Each number is 500 + 50 x the weight over its row's rms, rounded and kept within 0 to 999. Layers, rows and columns count from 0. Numbers have three digits each. The size before them is the row's rms in percent of the matrix's.

# layer 2 MLP up, 768x384, rms 0.114, rows 742-767, columns 96-191
093:490517538523568454493430605417463528524453481385476530408489545568530531498468422445480604538499521596534509418508530440539454610425496487479512415435507528465573489579458503547523544432491518491520529634486514484509452548481502465487489544472486472486452463491478468500483545454512465444
104:503492483453491476480520487503472480430523578485520403525593511482423483579482568511454479509515487404485483516464510550446514437492464550494541559367492569588477447438531534519532486434452533479608412503436453488486564429475462660433508596454518576473473570479567547446508636524516408467
098:513440499519577417576441447553585453418421420477524428538555546570495552420497487461493530419547555382505520485530536491455483489513491435567384512483519441481584469548462353427409527482460433500478507512609482543577401475470556537617512531500533516503462410490412561502466476455581492453
105:449547391424567466480594524446459592523543553422440491425594587479448457496503503483497512467490459571468453510541469568465560509488435486622546438633509481505556453524475569538488554440475500465492502465531508543528569469435437572555449501496487538486423571527545563530532505529582471493
099:558560479466577559571500461480514542554422451482497518453405442494456445478505528545567640513444474537482544571518468609564511459440461500471567476457489520516531533551538406449463569496422366488517586478533441524471491485500514448456451457501442542505452474510472392470473469449416554496
106:505619648457501414488484623554509438555516490600510479496499568520440532542555469506540471489487503492465423557523527509542491467467504540432557573467522548462479443480412499511466539456579423417452507519414432525498497508536478551542556492496434437547534534432504526490511485481555565543
090:505530547464536534442463450461560417459415530462507518400468370502547533550604541443408459538480537536521489427599419554527495504487499509401408501469525531472584567465508470564475449476517556478472484502504518502501414474511508472572494512392449579409449496443462560500513504542451399447
101:508481476540491446422424440574470551511520459467504421479487390473447486501492495539388520461437396428501514416592479559497558529527573504547465486449572494422515606560463519427439527413568418463515465512499503584487497503557513523487433464573440547511546549490519442583522443535506473513
107:554469483526455455581475575427555586502500516474477461528551471430549501512436413505550474513520561512552523454440427500473485512445519537475519551427515539515432567414487454516524539528629475543528514572550511567556476497646468492651578425430431443459528517511549410467536488427479497443
101:518513499437516506494473532510449549574534488550581462474554448547483494543532456476506440582515471469517467480433496550538470477501570442489490516589485554570525474531523618432503483370513603487534568473619436417553473521557467442411515508486498455545522501552426496584515492490500531494
100:497578499611490550560417501481415574585446488534481618513465539496474461486475479455488549458501519456476370418537561519458608441459548536504496490478520480548550485547562582534559460479526529470497386548475540517519570474465481486555550527495456560481514467585485436560535601531500540487
105:450504530492451521538490463531358491462455513506517504431546522424557485491530522489508549432511424462442536617473522512497496535489470506478535423534410371448565489528515521506557495539421606585544452570428471540505553519513534526513503431396538588502555428425511547550497464504573413591
098:553585549508393597492476540509496477432493492472521489514496516526527413556547436505541502494527477466514498454488546539550465395428483460494512420545476472581483546602473457538550569528514489528469445509421507481428437461453436566507475584476552515468482569501517491514502532455451594515
098:551535520536488525571521450630551507467448395518505544524492501534520513420555478503545427457407497423555513526520446508626566563574537469458550400513484380535563545571499649619488397587437478534512542564513472424451398502533504580548522515444390520457534494468521406425495548594542507505
104:426430504539488440489511465515514550508509556609419473416521459429464502454437498511486480483513483443462521520524506518456539463505556471562420553493412516583514419495464551518549484518520512457504481531496532451476522428512560344501482580478499506531441443516522580598378480585531504493
094:493551530474502499566473493506451548610438525473475407532556467473501447602486453542499541521474454510394462476489473504542570493478490503509463428487415565499527509510585487544535435515515548517529523441450504415590570490453508529474482488499543451480599608564440567523584450438491548411
099:504549474460520549449453541517485478594505525489405514486515459516471469473502536550548421546483549529461421445452450543514572595510509392484526477483432505461575434676438477494511407574558455533458501454511428562455571478485478455448425524600457568454428474477442565500556589460534525483
102:554504424600416489541539470502504423492511437531577529508583546433585580481437505523505627636526487514453446511540474508559534610489574525572560503499498594430492489603508498580548550455437584542536551492500452516476562458490515517474474581540565493399460440475474586511570543500475402542
091:482521424466527536497588620632448493568495514489546459470515456477566554501569483500479437494482465474508461495586508497468437527492517561473559468537540451567457435336485524510466545510434434579372545474534422603526467511544460533518533458464506544591466532483485544501518523568559522503
106:567531515498547493472570474548468575524516432448553414569521513424508572436524494554523545545436530521448456517582557431521423490589522465510445560527493520431523509510537504420522494560494546402549590466428415489499533474461457534409456457503538553462468444495487477484503452539444516479
092:536569574423482565431491365525591511476463477481516416475506434549528483473564567483542517526507527578488491463503471419449528539518505560480460496538497509545494476421534464562447524443532507458400490440427520454408401495434525520565489417539493381599551439412448466424530645511563542560
101:534370479501524439509452510506473351384469552489429481605458573458539477474483525462507588528486563495569493528529440481484475481513543485497506483563464525490524478443439580464542477548480480494505434562533480476558498566519410499449462493582446444573438540536528498564478431527490575392
111:564509497550444509456523425454486535479424507451483556537497494526475511472613587507493492473563533440512555525535521538518448573466587509529457468550472540465481464493523544506518568508457539490536540430616544445446530510452467524507477404496479450439478595538425599466467509593482445528
098:589525564536532483433503484518506410426473505529532575601481465523519478496490511493487459474452534544487453499505516458481517426451508490509538470415498481507503444527466506442425515555498448448453576467458521565515547405440594508569496515525526588498552535435509498505486462473401528512
096:551532514512410519515497476435490380495454515549602564521657470491498487564537582435556444454533515444480496614428580460455453535515531530501548530611461542477459502451490491479486483556441511554511393524450563505552581481471562557477502503518565508492509467586454534492458506531433464544
099:507438395524528618479514471551575497541560499553442607537448506606492533578517472464464543515435502546554549543459492498488464521515411456596495497545532508445464426426497560546550618422508475473461459511358508511412491525497520461391558479549577536462499434594510530433507482519549372584
# layer 2 MLP down (transposed), 768x384, rms 0.11, rows 742-767, columns 96-191
099:497507562568454531473424557489438533438424394439517556385447486599464473502449546488520631551471494560495489521605452444558515514474415504481511410517498462400549431534522556507535509489480512567542504455494456522568478494523484512425465522514481571527490563544499466441496476442549414439
099:505520554464515412541484463475493523498482571467391470558527545460537478455464489521521578439571479497472445533498592463360603513504475559509549558454457508533530533580606549530437433526457573521562533448521510569501437329530590438522504502471480510513585541550520592366530433528498476514
092:549507546462454476513485541471471544481463442407564562539543603500463464516514508498553497474514463557523516541524474456490511460536517397534500501576548530506526476477462458471500441508561437472428502560628468555496415504508496480568498571532593435494518460520483582479535495557501478471
102:492514427471599458441556576467534466483512688436511579510501487438592475495454502408444488512546471490573532519528503461549430526491526569557438419559547548484445444458522471500477513506473445473477474455562474478498412529424571436449492403467529499435489527527592499508506503514483522527
101:408558405489483417567508503453463498431430427574557431486547491557426475481470486407570457510530503495556543526530536511402647539554528541506551471380471458539496531602595512521446538517423511485403471514548534525499500575516505511487473431410437514485611406479457469489526484464439568581
105:534443529515491456367411484559539562542439391466490490551527521565418459532527550506503551584506583558501504476511563451532459493489546558549570532419524466520490527523588487511441522576660561526490520474501460461405437517496521554500528457528434586448522546468503455605535474439489400484
091:529457617412541557481558482546529462563485517479417527467477566505450557476558527537497530425451572575432450413431567472467502536528567530498511495508502438481539506461577500514486493488477483441523507579488511537541560588458422478501516582516510538589468408499410407509537439580517561484
100:490463512535505469547494405377583481506495480548425477521582515477460462451487590523584433543491463478479531549503519484507571496510545547486450499500504333515531505529459584462492524401474513425494558515491492469517587568474424483552523504593496382581448481491479501486586410534502436525
103:460487556513477528516564580570520528460438515439561613503513489480472518513442445379349553526453489427517446498437595573486473518414525412470535438504401530426537554526499475489493410503564477512478378487488470473478518498518472492449456490495491468566491441475503470495430544558452462484
099:455469506554520529500615450547446500407459479431487495421556638530511506594469542489514477497474531581477488609454547537544599499481433512501563451546551530415570440537473537451524533457533478497572522479481463421559511564484563477566468528446574517502512553502539552498525546405509506500
100:509482592518460533458466557467505489650608597536494573544409453532472414514496522506441474573523466558512413450469433395414458501517519513503539539506419578478415501414489491471622552544506440450549581491530498551607552508483450404538520435488545531577529579493479481553584518560465535490
104:427500618516449468497504492486517472479525542485477485383487544538426452489517474569546489461444508538507527492531527497590519438533465527591521501564425580453537509467521398539501548504410546542415564538503508510541504487528489571558520459546507540437403534546431500548486423451506554435
098:527530514442485515511576435558379579571489554431402486463564532532478537532503473428479465554585523502423629504548495523535404528459531515535542551515512507502513527572494485504446492400484605559445535507416510567526429508472510551510505554555521435425555522491611454380464465500523528527
101:503541557559602425540570536489528479535479585524490432457559566555459575458508375521459440528510543496436524572455556520501570506459484552490517571506495425395560535493572491480490533502476518534576478512418505474510470432459488484485500467561533517469528507524477523470550404519530446473
103:517559521512487432446549504500474459499547532570469505496556496526563611461510520441441569447483471588431439570441552451506526520546499574454510436473481615515446512580414459509482507515501499501455543525516493464583458512548535565481530449460556432554504452449493530453559540551508574526
098:574471495437498443518589580451565491531482503433582472504498480441586585498574530498448484538478490546568513451522512515487493502492549501612427439483519486538581556557573590525431501539482535466507467464475470518534505458468457589460543443420531406456501497415406485497426502454457435443
098:453420513563469521523551497546401484481506498562521518475409417516537577531544480519561475441486478438505506507490437472605540483477554582582526465434526521523441448537549520419502461510583453435572504485564500474605472484583464440502476406470467503440488451520461543483492406487412485531
104:400484456513523467532456565446470465600445460531477502515532521483596534443564484579520484626515534486555440456544487519489557579473591545545515531471527621505496449502452519586468422523505496567368432513520503434419494477616547510522505482514452497469539475526481477495497593537492546542
102:478504437498480525525438497517454542501410568425521476486535498438410547426516475409514437570494514528516601551580532500535404487514539502500515558488435528509421476533575439511484489524543572445512457524545501528440582530555546569424460533468567460487534461450520524527483480523505473587
104:615530610531480504469521520550503480519450490436562463544473472538448576531474477526480468598531539531532478455550490565545508504540515533477459496513470408515482495470516504587470503440521440494544477473523490470536460562444528441472494522498479457573440451544549577559494479507546547456
099:489493486453482540545505475579474493558527493538494504542511528564469496473443525606462487403419469481485531509503462498504591566525500510507528462475558565560507555450454484530483556508475507462454520503434462489462456482508449522474562510510514573483486435556456565486440531444501490639
097:549491447529454541510518499431511558515504449577501524453503427485512489609518475595521530449479412487416468423529406463417517491566514580543433531491524467554469431443505412507536501505553434589435533493537493511525438496554482474465592464628496525530487481490468493579497562578538457440
106:533566538474472457376560578405593492570492531440453481397609588482490505490551451428364529486511466516527563483486607458516478513574539421505560579487552535444571522437468554572381504579561469551559441463518415548435503487439430524528454425580523476398458543535517442550450546402474484444
097:516459457499501503559456492549546498473527478438516537486516550466458451493524478525469445510552543460494487499462488502458502584533424592566390518486481458449460527478485499537507451546449425572425485483460445564493553416471566506485576447428462476508525459513482534543474510652496347500
098:429520552469522526447577483555454548456528554484507462528449489475428483430531531534458460476517541516549425374573459578489608462529468522510398446430511468442527513434505499427521556530520464452457525510602503508440447412480543473600481433471533563462455522566538534498546423451469427431
101:551523514462456466535482459507530486538565471473580490492506532480458596549477560436459505360482486531541489466413494424440559510549522473580516375564483473449548540607536518505430477540501532479414418459404420508536556467421465481587449561440477457460534526532456524486577484524498485476
# layer 2 MLP gate, 768x384, rms 0.115, rows 743-767, columns 96-191
100:405441512616430554431498471537518413524498479477550515518476570622483434486495536501455527476521429522454460504578559515476577451595603438403519472508502540378501546565413604437551471487526508412472449478625571529578516576546517526546473452465482435518495469514447458524495507444516593468
099:504459502457623465537412453505557428509510450507498510530577489557490487452558467491469591455533530466527517499478638466503449431505472556543441416460506520448577502525475360459460464440475458505536517498536514516559490465410545537609440502506517481510487454523476483530532451514552514465
104:470482428492591528478566505510587521461518479522549485484548588490481521491451493471545558508504586584530486452480460450557525359516429514446530414446567554521570545508564519501438564360535540447540498509505484565582550557373573576523550597481518496439514478427530519526518486422555513448
100:554468455517525499547551551558424479491529517497569516422514585508497460456445483407472547538508482414417449517493469510522575552447458493552403523514525507490443497429586494546453532540517495501484501509540519546483512455498431464493548643451448513489444506449564444551486564589538581478
100:556458459588479604412566480547461515511527532562510486497474490419525420577464567452531467534450443402510472606472519444542450484517507519507508453395426442392536512502474514422454579412431455533491418484516523486432564410390436496490462462470492456557448455399522578438434552567515580500
096:507476523579462633511486451519587392463522502558493448557552442462514553440476508468454527489545503470419521490586497515526447456523489484460629580511445482554498438529464594449516455456510568558639502469534476562494553474456488545518561504448446493498530489503561501551477385495496484543
100:517557467501501453491480587594351496449526517544589578571557413526469509468412523455464471485507490449526506525472509546559478580527521550474532542505539315439505443536483439451394554493534431494437474498566482512539502541481526621506509466503521531546500509495466430521516498600520500524
107:539406508461510419496499442517565455463486556524518487586601535482552433503513451485582449500507554419448409506462515481556507515466541475448502531424465540473595456453486441441388546418492428504532513560584445547498519498513586541559541489411425505426506440581447406455510454405420455464
102:521482545444566543444529592578496518549540564514598498422514456529506513499492544517517521452533444502461484472481523565485498583475548494564564474514569451446478508506438490502567447484453472487486457506474597496519476569521512524459458407466467501465454456524494551468469534415488470461
109:461515543544589432388582535470472535549622629465543387467449524440444448542490469539502474495504519471482518489540494577529490536564511438497563459517432394423472419431513444452460498550525475543524554458541542484482388428548553471503366465552561522490453473483539479501382374476540522451
107:486429550443480446425574475612506513528502500406490611446580523576556534453531528570501454472461563441498503573430481489496432462413445428551502393562485477617521566462564472529549518478507519504561470473550553431429501503442555489494531457496448396498469433588496497517536591482441536464
092:501557504494508496516544477508436520521463532482494483537434430574547438556553433528443504466540528475519457426536571588477530504443473439545365514399596459576582397502479453503453578490444524504494455566475552498442409431533631493466500437449445501496403517613519460507485511416513497454
104:431497525451556539447534512500504483566482469486504652468384458575494491430524573499569580522470475432418537457524417421584442544632505548521451567554460470476541393537476552566563533535521474600455528524580502567469507509463515402512520529456489456410511538500472465559466500505465515427
109:416485454501548563534458546414541393569559504595501532491504421548563542449455531449530518509516548505543464505515538522522564505512494507593462553517494577489483594543443560536538496393508450451505530536501527484466461540546558476487469558495413533490459402573473524487558508455467465544
089:602515509567417448450498496464551575433569449505531476527492527465514529476451514474409514490532576483547487448512514427454392439486511471571551588636519522498554445510493555579496527424520544456465484503524461527454484492440480501539494475536461509433572464430524430542467472526575522577
097:529437510537477474475517486452453532431488510558510492475480452530408549557495547498584432506444512544471420521394479536516529529512525554518460553385573531600457482552576476486508520433507553424483573498400524519547529479478539521458575461550493521419572469462481449492509493484597501486
115:556525544450378489500441498490531562540510450569570549452512567463489481593506481456524543525551406466447469506494565385474438417435547380478493525452527517487529519466495606448574512558491541426429559479535556484479467515484498454473398526545494522482527483560521467507585459486491563546
106:556481544542559469426495486441536509524475495544520472513517527556507574524522524492486551471526549430449490493472532450567456549521415464602514606496544451526457431548462483456379603459514474496583527557380522469562476529451499437563486433577401518503504525509563509448413418487553481458
105:568505547538528453565508458588553484496419461526557408553515541504476527539501486576487579504441556597491446463574492367472430465464462486510487559553524488531572450493494493418418424532536509391587515462474550430498536510545559640498551465477510467484523452515503520489513478510524499472
099:523485498566478506467510528512458529490510364501516475526509490464537538523567466422528452527575521592585550482550470518474431428562570410599504486523520509505528529532546542532506547515632512532552546409577443536482569538493501511491537469444544369455465513543583516502546455541485472462
103:543408467541442530483424475541434524507522493514516507522519510564456458493495414456464535496457552547541505625510559499542456570495531514503509581442516525542569506501584505564430485529540542490558558514549527409406535455461480515505582496452473490569508494488552408334569490422487458501
109:489532417559467431482569555453448465588418469522519611531514479517444532605523505465484589444498559475441464563534558500553488511584498511501559482506457566424466556426448543544456619493475500513445542502492499520498447419522447550492495458495494525494414455521565488537573470481533445479
100:529517532468501449539464431510409506531445367497444443577527488383522538439495528572529474540456482542478499542511604492435596511423532523644513549394433462633529510472530417423525488377496523476539493541455510465563445475539512472479577554484488473479493528426448526509533556577536460488
096:461553494455522474488531435457528589442541505461485505455359490474520510477586462503534443605581531542485498517495531427468429503517491512517544423601580411508513563446529458520444609512579515486435492441434534556549436511574537487516533493380590521470474553448497481571538518415575515486
097:497483422423521545487577580526523442588437412476391554445474464546564407461438498500499525484448495523498433531516473584408318492512410520552463488535535540475408494434505603476564653511516467437495516439525483488534509519511575498452553513502420492432552485482523508513509513476468388568